Part of a small language model's weights.
Size: 16 layers, width 128, vocabulary 1951, 3.28M parameters.
Architecture: RMSNorm before each block, no biases in attention or MLP, untied embeddings.
Training: a variant of Muon for these matrices, 107M tokens, 6507 steps.
Each number is 128 + 24 x the weight over its row's rms, rounded and kept within 0 to 255. Layers, rows and columns count from 0. Numbers have three digits each. The size before them is the row's rms in percent of the matrix's.

# layer 11 MLP gate, 320x128, rms 0.211, rows 247-318, columns 64-127
110:141105153111145145165138111112117187155087154142127150150107122138159134173134158137112138085110122143178151126128163104108115177132097162157117101122151133133149114148106174136130152130148128
102:131130115173148099130206171127125099097127156113148164114137112127124120132190119142083146104152157123149140107131179107109140116169082133086106128096124109111130129092115133097108136156128113
102:132128127129151146093149077115122122112118087141131125111092146146107158140122150079122095121123113141145162124155163132122119119121104105146144117152168152067150151139153143128102124184160101
092:133110076115138124141150077135121155138138099140147136122143157107150135106124129133119126142137119115109136123115098109126115148142103119159074166134133165144153128110132118112112130166106137
103:131158129122157127104118120089119137170143144144127103157123143169111143084107137137100095163137142099133177105130139107086170121116130132088114147146119140125146121132130088102077151124120100
108:153137107132165129166118137102142139138176137141130165098142122121129114129125128135123134118092105134084118141146145096105102108128136161126128120157125128093077144112106113112171121111128130
094:148089161144140116159125125130150168158131130149108144068137115119163164154133089130121136122126164112098163118143128109131143077135121113113128118127124120102134138091124136074070102167106136
096:145143120105175061139154115175136167160166115112108111163101099150116140169126087145142090126113126123139111160091126159133138134121124134166103128103124102117175139138151136125126118151175154
100:140118146123122100118105120140105131113193134112116125141143096109148106103122183146119109152136112123144119123121118149118142082136097135164114102110153078092172107125139110109127140145108124
087:121125139135147121118110111087137112183166113136124173130104148132134090106131119145111188128124108146124134101139121108150135158105145135128099093117163103129139085135163143170142133094165086
105:109100134150129101161108091133119154158080137116131125121092119158124114145149115102092111148139122115152164130154112089123119128126115169170120084115154101115147132146087146152153140122185121
097:135105144133159118093142119136130148092118131139133125086091092076118151133129062140200166131178104075109158139162134160126106110118159119137136096138158169135094143099091136152135115116134124
092:094123113107148107159117101130120119113130129121151139139143086160141169163085109160068096169141153128159129121093142127096108122158118104122108146174100159113137147136153105143087157130134123
097:146208126120113153124095129103122144110141122158103132134156095125135172122150162133112169165087145167166105097082163130099128104123121114132196120160155132131130103150133126131093109143108160
099:136147112160137155133106153068132107104082125123125133164143103114182117146120091163146136109138131116109107110121107138123139169141158120116103130157157139130123125101195095157113153133126144
092:150142108108154101160102133134136091129156125142147143124099137117090160160131139125155151137110109137139103143154083120094176106110124160084143107093138116126107122173148134104154137137112159
105:102151097109139120103129130129129147120144130134143177099122156072130122106108132126093146115108116125157156131129144150134141090111111117129127116142135135097131087119137134123121148128125101
095:131071141135143143159109167114127104127130126147146123107081136122143130150128153221137117117135127129155140125099113126127109146149139105120125161098117112124122120121126118145143158141159186
101:142122137109153143143152167132110101161112111157109118144151106109075145155135166140127151115120134115138122082134118098164136129132190134108149110142141140123111100116077136152125078134124136
099:153122134097174126106139141144137100142123157098139154165131149135131144109130115150115147095152107131128157111163145102133169094168152136156078127153176118146163174156115128114132172153136102
102:122114153159153119155107131102135109106161125127107122113152108120120136144107106145139153094125126130081146111114165151081109134121132097122135141145125129132127156112124116161141097122173131
106:136120124164147116101112123122111139122128143162161120088095163134165149119129127146116090113165153157107164094127141112145141110123145147149111114132158115144150156124092144110110151122120128
101:133123080109154149112126082135138185158099108155137107183104136092140140139120095092112125119147145110146115168128143140181157150151147141151142049098145107150152188121120120142125136193140099
094:156122108132129147136138165120117155102141084124121126150138097126122161202118144160136142114153128178086138091097138182117111124167141142160091145121173140097081136165120154126129173126143135
103:151131132115106125130117156150114128116134123154109117145113135149108154075144109168155109136113166128180101137136145099140095133114148110113121149132150122126115103186167158160108148093179160
098:125117093140150150123096073155123140132092157143136141134119158159155135144146134106158167118095098141129139141112123148086169168078137162108137112142145138135130106108091145155112118119168174
102:162171137137117118120171091122117090115089114145162115118132092104120143128135082130077134140137151103128167105134142142103132161123139133137101166108111181122134075104127146073182094176150129
099:128164094094125152155136111093110075102140109143113098143086139119104131088152100137136149086111085120142125139143117140163119143133142121120149085110136110124122167126072109093101164172125132
100:156185122128132133163127133135069124118127102168161151154137142147137139191119119146105103121104149124141155162125125104136137090111126158108126107106115149137083148148116124114140144154170132
093:178125120150128162128127123151140105098122151158113143104150156144103127134131129108164147156130116144131178142174147148090122156134137171151130175109127143107182114111132128128136142151122130
104:120091119148141103151158116115100152140127109145131128084139123124123127117149114134115130130133098141128127119085109134162137122113116112128142119089087165114147113075149088114131128119127130
100:127129171128140147107142119128125167157167118131116105117160113111136133121147127140130136156135128121111086173119156118112065124138108103123105136125090121123169144141101169097105143120093150
100:110145077142172111164168106124182172116123108131114135125167136111163107100128145153113153142096144144111136157162131092120150139105169116115117148183129105090147099118131169144154166121149104
100:149146134106123131126178135100155142144154149109135104106123148106090153142110131137164106138152152123171133117116094130095096143101126164084141094133115167115167138147130116089108093175113188
101:176129152113149152104116128151148150163118104081166117160123149168101144111116100136153109121118143108119103115129143095106127090118141126112160127088131124133116196105169166079067142172112112
104:108184080146114142121138125084152100149151143149116118108140151053146112149107178087119094120162103134146105110127134169117131132131142108105131149108138128119163140102137144133143117134134130
106:134113118122094116113130156183080144110114145110121126120106129131149105154125143143146104128097138115138158122123099145125143071112103140144094096115110158115161156192115117123119143094125127
100:122128136153138169118131135131119133101108119132090140127128133133165149122151129166138142090113150114088180110095118120103103107179155113160120112132097170135152156091165109111101144126148157
101:116107132131119093150178147142142126117137115108112153169137130185124166142158137134136154120131121109113131110113108169123150133131114119124073124109159104128125105095130169147119174148101148
103:146120135142145123136096142098117112108101146147123122077130143122137110084145135101149156142099094111131118113096143109112132143146113129107096137141124142110102139099095114127134088151205153
087:116144121158098123109110133114131150127132146090125119095150121161107164166163192142077138142099152114150103153134094098097164146148103138109167134092100099102136123140105082130120125089088111
095:123175122143148167146138126145144173150091131164156154120166148110083137138112129110110149102123142145172157122130130079133136104123126133131121115152147128119135102120129111105114121116170155
108:121126099103126131151158127106083097159127118125118089141124144131178082136108150134095119134143159075127142122155168127108136157120145150173135118125139136139158138126120134109128130115168120
096:171122120154140149146147147134108112105142106098154135127137121125141141151131154127137134130105094134107137077126098168130161093153109149110139169159117142138102141157153132162137122119155159
103:106143103181166118086111133144140137096131142115142151109104135120154117144186085127182121116129161139188145079097072123140156098094125131111140106156113134191162167133152134093143133140152086
097:146138160181119116143112148079145133135126159131108120144117119097110118123140097140133196102133110091123110114112117134135101125126141131115165152109074163152125176126103105131115136128130125
097:090106137109126136109154135161109112090095144113115155093144091154155124148140150098108144121110134131125141114053103141147105115123133166168144135131124125130129166205122148130122125160134163
098:149132113085103155126085142126122110134096066124115085126169145192122143102144149145110141132174129103128114121140142127079155126104092106143107147124123106112125085148123146115130098098107128
103:136179149135077125143121124124154153156183125119144134158104120122165106147141094104156146108088127133185117107067123138119159161151101139149128125158113110098128151104117142144139148112147118
099:078120137121157135111139135171148129118117110125088108144097129109143134084099088150115100146092083110122181114100139121124141124123121155135123137088123082096106104151086125103091165146097115
096:178144112141119108132154071088139121116136108145120108147070125112100136110139102127139173147150161116123124147128096144140163125166138140103133125143138113103120126130119129083107122125098154
100:123118102121144184088136181136099081163146104148108109108124106139103157127137076123121106134136117124140120118113116075169130168189109114162152141114152131077166107162106108156121144147151146
103:127153108139137109143112099149156095115171111062133106093100155113069120149147117086116100154136164146143146141142157107144157144114125115135091174146119122133168111158064108130160120126121115
089:139169106142132102152144163144133135169130137148149155097096105118143135144107127103123142123095122109140144171096103106157117123066116120143137124134138157064149122190146112095101120136120129
105:111114120152100116161158119130115115112097120117076113121101150148169167162157173131129101159137099131136133172170127078142132099096139114143140155177150151132143118142119120146123123151127123
094:090098100080110128145103151133133131092153146093128155196105138128110117118117126155132136161119161179129127115100132111119137094114102108101134104110194145099127177111122170098125133181145111
089:119092132123108141127133151122127097089122138158116152133148123202147140094126170157113104125117140100128099111123165119150077149053167096107142154113130119107137151146150098159143162123145126
112:146111088152159126153128097105169133129108122143133189119119136086127161100194130061141142125128161173151112118133142131111131131104083097146115119165160163130134087126129129108126175162206118
101:135131151100108100109126146105099119174141156138099111082089140084090143141145131111184126105132097127171121133137156118147112114129115085161144138095169181110144129128131128131128134113106094
100:125155151134112150166123122131137137221168101104158115170123103120097139150129142140161120090101123118109111128111128128102118079117147135155100147085109149127127154109135099138174115094168135
103:118133116123143160132185142126155167143136130106137163128115129173133141158104112157129100091121149118193104093114205113154100080150120106129139156070107128161102115110146160153116133144151144
098:148081111135134144153118105093133139117108083127165150112113114167115093136122104102120106154156104146100129119117136166171106130099125159118121152163158113121125168125112112115179121127126157
101:149148172159152120178120128129113131143117091095057105130138124123093116136154134142141125135161192157145163150129124151151147123132148093161108130143117146121127099154120110100136142110100098
094:122142093127140156140120133074177123121104073103107116114130081085127113125156078122119130090089120110116150095145143133160127126161146155127141126152154142127124124134096137148148165108138142
100:142125121172142075162131177142132141134099160175147116156126152115121158130120108105136156094150096125168082225124106152142100155152111136139119124113137160128156130093137079097117140142114134
100:123156142124121121101113128105107147156150073136161149112157119118135138110107153135152113108116149149136169112144121121130138116104120081133107130134125137104111175170087139135129152156131115
092:136132116106109137156147132091122133103151116127130136124127120127120098185090142113098139167157131127143152128128143103094080114111162123158127134120163132081124127140108140159140114144156117
093:168174160171145105131147103104119123155138117128152114156170141119158117095134088177136141162110133119111136111145108129127124143108152118145098119158133118112116175148101096132146159124120098
097:108144176121105133087095134095126124175101177059081133115117138103164085132118117151119179106127100127131103103146128113134142117110110126123106121153103129095153128154161149171153137105133153
102:149116142185106119136115109110159103142146137192156098123147127143138122101130187155097123116085133160139097135121130147118124142088135131140133135152135092147171118127100105097117110117098146
095:096172156132143101110166147138149139103149124128095159127127134106094091110147159132069113122087130144139159134121141130119089118089122104115135127109131110166097168164116154083134130117126098
092:122121119147099165140136115101151086127117127143151117114085152129144142138155078072150152131129130151165109098138167132094111141156128095089142181098102102102177134115138091123115125079159151
# layer 11 MLP up, 320x128, rms 0.212, rows 247-317, columns 64-127
112:124126115148143169148164129082131155138123118092085095097111119123131137144148163126134109148086080133139132105093144118142147179107141182165094129164116125142109098124168132146110144099154127
102:123144163153143094102122149107129114124102157122097068124148154116151130166139141128112072094149080090155126160131127117093136130147142080098135102108111151117131132130112134105125180155141129
101:137137135148109143119142124143122154174119081123147085154124168136089136115117141125126111114102121151114179088134171134115137088162124129127141121137157135131117160137115119143123158109126125
100:120118117108082101116080141139109106155153101120131131100139153116119127099116154097092094136116138156174132113126145149138113119153068079153115132109131107143146163151164128154121125144079106
104:106147097147079105098142140101140082088157151115101121166082154126163160148166155119095175112145135088142064136168160126105104158173140120158168138134135139127123147109129151128148120137150152
100:095138122167127151127124169134160089152148136144146160143081161122093175109151166135103122129121169127121119150154118133142152099087122108148166132185153095160118135130131089117162110149137126
102:125090142189143127117136120163083110126135122152150101132160128168124112178137127144114109120094099121142144130097101171101192155171172115129130122121090137112139163145178088144119139120136136
102:083125097119144118085113172114133118129144146162145140152151135166103123127126110159097130121150108128114099121129131120108092131117094100140147108135150158111119129072136143097130159119152136
094:105143171147128114111080156131123096100110095118114141124122137126100136174181086158139205137132130103141157130161120105120101154071166134107162110145107158144106148136092120118083102123145146
092:112129139119108102136125123098100140153076091139088169069099145194165113132085156123132133143112095117118156120135161109153143134136124110122115095099127146097132105127145147119106126124125064
100:140138149145090126106118101143109108112133119106139123151111150114147092099155129145132099158151095098121122115077125121133107139087126092109178105142079146123119141136096157118124121147108120
101:097118120129138074087082108135172141168136072128155164123183112110120105115114146146119103115118142147153126094153119137103142138104164120113129105111124161095144087152145165121121086151134161
105:143103086123101130124137092108124165123126175130152115155171129120131079115167097054135095117138125120095119110119105137137095175165142125126136149094133143127111149132136107130140146129108115
101:128101103144151188115099147093145099144132122099084100127120143125161134136161103111145103128141131136105099117108129091133126109153106125157159115121176161128134135150152139134111130125111141
101:113119104144167113167170139128127135146135091133170112139151130186061128118128144159132113135161120130133133117121172132145082176131091140144152116143099144111130136094122099128127114125176113
095:154115154112118120131118171136161121146131135122146118158131171130096155087116132151137132134137131146139127086109131104118121085123103056151107116132093110128118163134167116116161166146128157
106:133188162133129126110127117127133139144088131150141115145140145128136134096109106103088111123122096144135121126124139134127133128136102119144148094163152124101141098129092145097176103180149148
094:163125140132162117156062142159150138093142121096145055158140118164122109140126121132156105103129107146080131143158113147117137131118092154104119131112095125142130134086108122130166176100175122
097:125135152130114089130134140103115128146130110114159120153117109109065113127097124141082135143131123114085122147148095072146180129090102110070138141138159111099159121130147145141142098163083164
097:127089131102130148111110102089175119155128112153103152108089106169116157112133116150144175096113138154118058120105145144121115085113112131114138178168155084111086092142166111153152148128144144
105:130109143144128141123112122095095089187144133095110117129121155129106106133148130101104113117080101105111123150137083120098125120076158124131145161092090160112113117114138094112125138153108151
098:106115117116159146144136100102126121124093104122163093116093080120132124127120083147115126125100096126155142085102187144122125116164127105148069101170118116156133127091149123141104126135109145
099:097178145111143110128173152114135106146198162130133130143146130112144141115104132094151118134078100129119108087111153162104093127102136132093086177160090098161134114152136153151126128113140111
092:165133145139109147118116087144128115132105139111139094084144124085136138106083156150132116138161137182116137115138122135133094125099105105147126050104091143136103139123162135085108165143169116
109:145121143127137090140155131140125136126155118115148125119152121095172119117152164176156122102151102123102106145177132117142145096119114123133146170116125136136078130165149166150166134150107146
101:144138129138131124124156115138135123133130149104136133115138131104101097150139121128140077122086139136135123104124150091161126071093116135122088142120150044108114091177110132130149145089128122
098:126138144081159132145172118129164136128094133094136152107081130122101129157153107134110130107151121137080154130118138131182137106165148120103166105092139118101118134175140067153116133149116107
091:124085135183146138130101145124117116098115132126160155155106134116134098174113145115105159146123127079153107112109121164088135115149146148138088161123133122150142153102144124119196130119130134
099:141089126161144127124087078127103128131127181125142112112115088115139153132126121144121121130091152166160132144158124094162141115106125131166087134083135140139113129081136141147142132107128098
098:104085154083131111147110116118124117106157114130140168147099082172102086094150117144144135135152124152132093091162146114144176168096083162116140148120119136089127142125135136133154111085130154
108:104118156144077147128098159148127096121142128109100164134143138145122123154088097115154128134077117118148132137108129158151161082126137119137119111142135155137132138157133127117171132144190128
099:114106129091126141193112147121105141140137120138122112153147104136109088084114131129131129169113152152127115151152144138094092158098110123124150143074100138141121163168123118107185163129157127
095:138152117132082090123092099111163116133125108156126152116112156103101157127095140104140139152121135104116127071169057130116118177129143152145135116098110118147122108133122105118132105123142098
097:116152149161108156102098125128160130138124104108125087099078141136155150143109147089120106150109145122114125095117122121132109136123110127149154114133130080133156121135111115148123136154124161
104:143131118183098100127102117158155119133179136141184094061106075143147123104105141132108125105128161140114165131144138134085133163114114154139115152142112114107139152129166117140134176121119156
102:117113097157159144129146138130133102130122146130181123094173123105171118183161152156120120095156158125147118113122101137150115134128128158120094093146126130186116113093163157139123124150118153
109:124111136113145109111176129120147100128159119161122126117098132124125144151102132147121129094151103117105160097178095146102126136123151151116108109160144088142135109092154154101124147169085121
104:126157081176167153117124165097161109118081131133140090121106157103128168168104119130099147080134114083160139137162175176115126112138158125143148128086126109115147099137183139163124105138140117
099:157114140113166152124162127157112134116104109100092096128117112161125146127124088167134167124126136109137144106137170138102124128124103138163146108108166113138166132122117159182086175089111143
098:145127101131100129171123111098111097124134124105145116129099131136089093168125168115124130104171147145093121162129166128083141102125130087194140128118169102132121118094159121139153152104132136
095:139132161108168151104121159137089093134153096171154141161114098174139125136121093115122133147075130129123120121098141144125130090109120098149139114126143089137147110140165155106139120091130101
093:099106121071107142123146117096098146127130105088106131126090140145126130082097121123112047152085172099127101121111123151164130180145129135103124140125116134086114102144121135117108123090136165
105:112108099159111102082100149112153104125099128097100128138118114140138156129125134146171124102157112152156152160143159126133127117094158169121088167169126089113113124138147113107133140073160118
093:088129093154100186109129118135133073109142121108110113116136130135123116147086122147133140134126113132107146119140145174165193134103146159145120126152177159159139149127106114155165149127125122
106:126141157157119104118102135121121139168123154123137085103136100144115134122095135127108139193091156174175131079123169113141158134130095114170135120138151153142114112148123116135152114142129098
108:181124071109132167107172156171131110072109141103172133121144111105144131162120120130121143146133129135136148150131129151137158132146115140137118109108204114087151133146092146119165145154136166
103:102113100126128104115088142158128118139144136113142145101166139126139145084133109140151097117119119114148082134132141134075166117147154080098137127164152117118133090127151144149130126131131153
103:160133159119119138127173181119154134096110126106141138129117133136121122150101105157121142126124150156113116101101146187140076147100130135142158122138122135128120186122155161116079093110152120
102:143090126175183122118089151118160139128123094129118122117116125068110132127127100115163100112073138117127124129177150116147138117125151125102130091130129093119159127167109136164131113144102110
093:082124150127099118139111128115139143095119106173150165118099123154092126114142130161093154135137092140132105150125091152102134124141102101113134112123146157197122138112104099137122107091125104
096:187094089094153094117126124099139132125196136160135165109123124132130139132114118112136121121139117157136141081161151124125116182109099113130095109110095108105138125138159136119101152135138139
105:107163151094127144134101132117094125135127163087141052133107116158131141112111162124127124095097110160147122088088134140155097111147134115128187142118108111105147174156152124124179132125106103
102:167163155175134109165114113114168102139124152117113079091145148129121087157122132109137111146125155133148101154127097071110127116107142093084115149155134166119112118112122088159102111134102165
094:150137150139151137117158098150169130158119159110142137113152140137147089126130123143128171117107134094135093126178147103124082117130098079141177099130112130127123186145127121119121126185086076
103:096154117128134143131065136141118111173137165131126178139113125071145123143132123140134104108107095142130151116121137144137146167171102147111158107142124144096114153096098126145150136121080152
101:120091115101148145176123094131155129143115128093129122122169079128077108123166097147127169150092097090140086100113135089121129139085187095093122144164114133084160106108152116128118161116143165
094:100093125115107118154137091116165173137119141156118159151151126101121178103104119109111137153142078112113091121122139151182095125083168116094126146134157136077165098119113091149102141088094116
115:117126149101168127203081116098101117130097122106139162117114074068108161135093118128137146122113093127176099133141148129141136144124114122159125133125129123066121163121121106148149108104153109
094:159095098165123117146108129174119148139111140125125129099099166147117112129147114116108122156132129152129082088132121128122156097145191153154095124165118164133145081112106124131151122106113130
099:155136120111112099112114137105106127177085148175158132092158155137111094136132109138105104136108071123121117165174137069113147118156121135127129090123144149115117139106132147171127111108148173
099:125105120153077113161113127105145094141139191148128090130149108089133143120136111120127114147166136139130073102139115097135074126118085118145111155123079146122109142128140099099121152070115139
094:119141115142103132114108124149107149120117142076174132155140108081150127126136117153116157158125130128110112141086094136154130173167127127130170149126131118109135137107085139121171160110139167
102:094112065094124143127125126145118111155119111156124153167097122097141140122132105114132105141138113106093178139155148105160125114126125145112129146065125127143122091103117140131117133095090093
097:141103121173133159112161121166145163130112137135137129124158130111082105187180105103124136116126178116145090111095123128145161148142104165149098155166138100137142145121126155146114132099181114
096:109104134179145111157117124125143130132093153129130103100155126064143099090086135125155167133141131134124104120107169125171099178132123160115168130121152109183146163109120096143125108102154115
094:105145145134114118129118135121096127122138123114139095117117122114159087143123133119099140140099123122109162145145104136126139110082130110138159156107173107116130069112112116124114105169140122
090:126116129111141112164173084144143106176142122126142172125129132084131134153107131148120123125156103088125121151085131102093086106104126111137123105154149094135132097179132145097106126138128119
094:117148142099141153144104118142125145154121121130112132087133142154123170104148094106122124153107119163134132156082120129142115153160123108129120110147121139121122129150074096141165137152095131
097:104141182126103142115121109083143147113142176107124133128151134127128103150147124176112120175099126079167163110102094169189119129108186108148135129136122141149124162126156104118137110119116113
103:116133091115084133150084156070167136140160124120131158161120155148105118090157137115130099107145095111118128155142130135139134177129103106123146137160127136081096106078157147157108120162115101
091:107138153139119163133118138109102120133124130104135152123106131124091138111125179152152085124154137122138143124107144120153098129168128097119122125116134088174109151128105089163122137099167162
# layer 11 MLP down (transposed), 320x128, rms 0.185, rows 247-317, columns 64-127
105:125131146089155146114085112167114170071135156090122130157111129145126129132077162116095084118131112078126126146151120098110099136117109159098099128136153092087113137136130130178130126070096112
101:096141136126123105132131110104179148145104084150107087157123070092121105091123161122097117120127123118110137072124100105134110145111143146118099068157128125160142197138084147166123124123178142
100:158124135097164147143105135143134128079133122104164155101132167138141150118123150109099138174172174116118118129086139174116135130118148124151097132202104108102075154165136152087136115111117133
101:119133158147106106124107139171118112151130113151160133104107135114232112096122113119136120110139113139114139103108141092106144130175131131161096134145096118095105099130113104132105145110102125
106:138114146137141057114156172140110102162142165144110134103135128110075113113137079161080115131141129144147116159123141131159153105151139153139122120087158158132137112120161123147141152108116135
093:159125103139112104077166087161112118105135158117109140132119099090084166131117103101146132138185125105152122134126139159141089086138122149129166118158097114137123110115125064144115109112143156
102:136129145108122141123171124126126113137090133119134138159114120058188080143075171097141108144183094102125146130106124165156146094155150119130127145139141126150141146104135118117135114133119093
097:155129118170147112098104151130100111135131142140138150149160166155099130142141117138137155113129098145181141101136127138099158077124103094123139134089085084119109099137130102152136148132148113
094:130139119104128127118147128136145135127107108123127115138060127144092100096151111115137061117127147115149144112138153113098123125091123145132076115141162086132083104117129157099138119097129177
089:119160124091139144106138092140133162118087116113160098143123138097115129108124144098155126075086146129101134139143138158075100080132119101127125107147135050149137118150173145137150133093164099
102:132125099162097081132149125177138074135145148166137130134103121088143143125102120090078119121134121149136145158141128115085148153127173099143139142123112201130122152133106101109111087129143112
104:102108113088103152108124109081130155118151143082096110100110107156106142170115113113130136118158120082152137132099124120120104114146108163131129190147128164158104107132125107141133074145104146
106:163137092103135136123143146111140147085141077087143122107131180156172114106142171085132149108102131124136145130089142118133108163131131120144090133121129159162126133110135054142130100111134098
098:137120145104149129138146122154151110107152173117118175125094177138141098137163092120158102114108105114152111134139131129113149126139112149149141140120199121148162167094105157143114147151115125
099:136110117115124108122151124122186077143095118135145108082122124168113117094118117104133105078089124108116125095133102170130137103138112106161143064149164150054136109112126147096117178150136134
096:096128132131127145132143134120083180109097158133167101107154094164172130117151148127143104128100145113161119129135113114180161125093147129143098118103132162127135111103138142116089129142083123
110:131085110137158113106167116126140120119134134111142097121132167139103168140125122076127144141078170109091115110143170133130114101134094157150121116134121159101132118077130111169106099095158138
093:151131110131167133107156115109143123144118115112143158164147116122143128092155147108127130138136139126114151122166154072109182092104119119169163085158152163130155133150106153088105090094118164
101:111134144133135129117131104136137135106111142110122122106124109116205126136122135188120116150092137101160116106146128126157138139159137125104098127166083139152135126139140140092151113105117131
094:141161097161117113133177128117122135122118178088148108128128144118194123172141111132135096154144154125098140134115167098142134151159102139139098123121119115149131133104141119183133143135118131
101:098137114172133139118136111149069107130139163125139117112116120097145139135147136120099185109115148123129108157131128142150134164122133144144165125131107103152082164105123177172147156115111101
095:167170112165100130108143157103133141130135085104127127164096117161093073113143114126125098089129134149113098173104136156111138146151106100117087149156117080130099136125122181110138138150117122
101:154124144119134147134164115150137158114092135111130138154109132100099178157098124151095098139175114099125164112139132101157120122101145156108135146119142116116135120138141125132097123159128113
093:137120125113088097119123101070089105125107129081112156099124097140116094133130157150120138117139145120135124083119123082126170122184130125161061125151134132142080117125099162147123113128140108
113:125120146127148149159138116099154134141135114107110144153120141144059103119177109104128122160134126069166113151116114108086125115167098105158127112104172129156166089126126146082119126129139163
103:123148140151105130140147135121116151109104103119145078099112148095083153086107109110104048156187082119147146147123128098115127109128167167176133149099104121107136131125105109125137136156119157
100:146159117112143128151142136150105144141075094120138100130104157082098128152197111105148064114119145140126149169163136146121128131135123135160140130093146127130135142163133113155171137122107146
094:107127103135112121127098136075138119116106124139119121141081145186118157155139149160176146100161124140132130130093132151130095180126119133126116113087157142159115154107140095115118125094135142
103:106113160103110181126129093136186133112107135123083135149101146116113101132091132111134151154195135121148126134126117105157091158143121156174132143145145132084120131147094092131060109090132117
100:169177082135141127105142132133115115107126159140131096123153128145182108173102145063121129147107138132126135167167118127137132112134102119144145104096136172157110110114145140143131131148145122
104:105134125105125159122176109112124094136123120121101133150137163095086109141094084116146112118120172130109166095158143122155149141108132132115147108160153106111179174175144111090101166137117113
096:164131118152157117148141151130151162164125116146109128146123128098168127086147121136147108166143122142165143152137178095088126141148143105120112076124105084125131113095116150136172134134114106
094:122154131151126144113129175086127161151103104125116143095141109105170117139133154142099134135115122127109131128118106138148149074171114149104144125175113121097101110127131161096092152139079140
097:142122152117102159097131128136132112117115155153131158156121129048088173126083138105106095131132186103129112127158117105142127125135128145051169121136135123156109089147120138126102108129113087
100:127144124105153130166092122135140157168130149091134120173125213135120147123138110117142173152103072145162138145091101107129112111131102135111153162112142097091145092126161144103079102126108113
100:134136130127094086122115115115104153118178121133117125107124159121123121121127116149113114151080145207091134120103117111115178076125168147145121133116139177109141122125129108101092142129119139
106:166134128146201125104091152097127136109147169146105165118146114112121103141113142107126087148145177123176114146138144162122117110125114149087104089129111120167123147090095131142103157088120142
098:098114087163116146128135103101164123114105102123180153102118102087136180158116130092166127107115130105132132103152159163095143137107117115102087145150120141118124136162137143102177120167156127
102:136153111088164117161133166120127146132118148116154122115079096150148151128132148131119084151135113123168152167055169128141088127114117126117108154112112169126114107086123133133085181111132096
103:170150143111119146162118152126130120141117141123105139210103137126090111095092101098129126102105152123144151136133144190091146122116098110161138131110149152123167132138106112104123108169119100
096:140113102145104114177143105113146133154131140104103172152095136173174128148146121170101130158142118138164110100131140104131101172133094129097135149118111125085105126112088150130157102174131091
096:124125130148178142137070115169136132089134146120143112206122115127126130182101179161130110122150126123137114159125097093125128141117119085069098139137128112118132100074132122123151141134112140
110:121124124148168138116129119148089126099191130146144162117088076136173149121154129118170127141175108140139101121109128112153121131154155150114124105120142105154123133114162149126141136104113137
091:123131169131121113096132120169105120096135149157150118151132186170157111138091080172148116100123142093117136093154142118129097113107123134125137147138091160157063129120102120138135112122158098
107:131141138158161145156179105110110114160160148115133121084111131212051135112106165131138148159121157131124162090096099126115140166170089128116132155083148164152166125111116121133130133112135114
101:126146129139118128165117161100136121104092139072113156143129107192153116095144138144153100106140119146124127123120102176125109116118126103148088106125173110090102108126142116096145153139115144
104:102135113113105085104153119119131115188112070102076153167124135103124105096125184111137101113195134122107120124119079142129134109119128151123104117093175124147130136163138124119120124131111106
098:173127125134126100142126125122174128151124141141106142061116154107090125114150140112118109151100088137096101123107074146125131096199132146133112110126147084157121118134146116151160135152151121
109:087104107110167148151125109102170101142118196138170106086139131069211130118120126131116119162098115111112151108158111145139101139120093139125104125105112121141134159139130163154132122090115106
092:127132149143130079124111113139101111115138158144134142136096110192127101113082150172114122137144162130125106139119122126100143082145156107073148121103118178136110130143104118102130151125117135
093:127124117111123123110146130124158099102113153075098149098154134154147111127124118113133147111105161159120149085161141181129134122121123177121078108141130129111117150131116126134092100206149131
106:103107150131146123146119141146152133149096132145131117100115154131123115129133163177158088101148130149127100143111145106140105088162133134084128106151162096173136088129070128100161099154137108
101:117106099129083129101136094131142173151114121154144112130144131165126146107125155136081134159130103098095158139065146119119135175141122138135180106137114152082141113120142150127131135114183132
099:127131090084149084137124151124136132112127157148146130082127190059134155135141144163138140126102119165102169128138098108085144135132093125175156148096111098152106125142136119124125127132134114
102:123171189150120150130146122115089081131118154153102117114128123079145134129115178123148102118131122136143148125142112145100130164130160140124134132132077123135123132132137109144157132150117132
103:122115131096084077119129150128118167130137146121132160141144121139150113137144113106100131121145131179122124176078114110151101109084099105150132124088157138144156092108119129112106157088168129
095:133143133158058149172144120160137146110134106128121130079074134089117123192154133113167145140137108129168144092118118126133158105170112168107118093155141134146150113139082100114156120143118143
113:124109143103143137157115135127102112081158167091146080174163120136115085157134141145122119135161145125121096135135109155161124133119106120171116119142108125121142078163138113152151181122120147
097:099101159088102134095087135121082136097166125114089166104105116078187110155109108077164156127106135120106132144096110095144110120074111158093132118092152148125147168107101108124090085126139103
101:159116136135138092117128165121143137106110086098137156142155134111119105173149140150149075125145104151152094120133122089138139108091117170111158124135159153121147139122172175126113126171131114
100:096120137077176109172133144123085140118152099097114135131127157179126123131121149112127149086103140156128111148149127112110154086139130178127143144137132080167132150132132143137113109104125094
095:148101116135139114124159111155072116120086149156159120150084129122134107126131129132139144106109144117112128098076153125154118125118138108143150144129110077128120133094158155159176133104105104
101:117131139099086127143123139132113097124107147110109135059110189100166119134156152124124134168119087118161133117138115078140081089118122121140130114095158075132155121142134112099132164102160133
092:140156122124176134153187156100105136149114146127138136113097116098173132107130111097128110129100103125141133136130128113153095135134106120079144142150147158119124188116086146061132176165138101
100:123131135142132139123108083156125124124118134122164172072114124053127139141111158126145097142084143121142120132133160120140102114119161128095105141118129193094104110162136143136159132098098116
096:092105148108101115151171106160100167131132126113123123152126164142147147145186129152147157141101108150138129148156129135160119121134134169123183116127122142099136127099179114099141130094142117
091:113124155083114160107133124145092122126128106132162110122149147067129125158111150131159082146110094074116132170129110106121139095156123162135145169113134134130147104135118102133146111111133132
100:116169119122156142094129124133156151116070075185072121158125154156116129094120091159091093152136156139119133080108114095091123162084144103109157150141091128134124159116116105149161144125138143
095:127128098162127092122111138095170127103119109136124131106118118134120151133120132114116124084177098126111138101092129112064135122083110127138126147128118143167110096092139135101118101120120171
104:154148169131184120116071130094099189154100174090138126151149159144133087106138119108151111113147142146147095115119095144102157126122153101128114114127124152124143159149108140126129124155135083
095:084116133110089160131143153121162159112130114141111124136128161211154152102168105093103094157154147134145131158135117154120134123100126139140152139137128147113147167142135138105129150081093139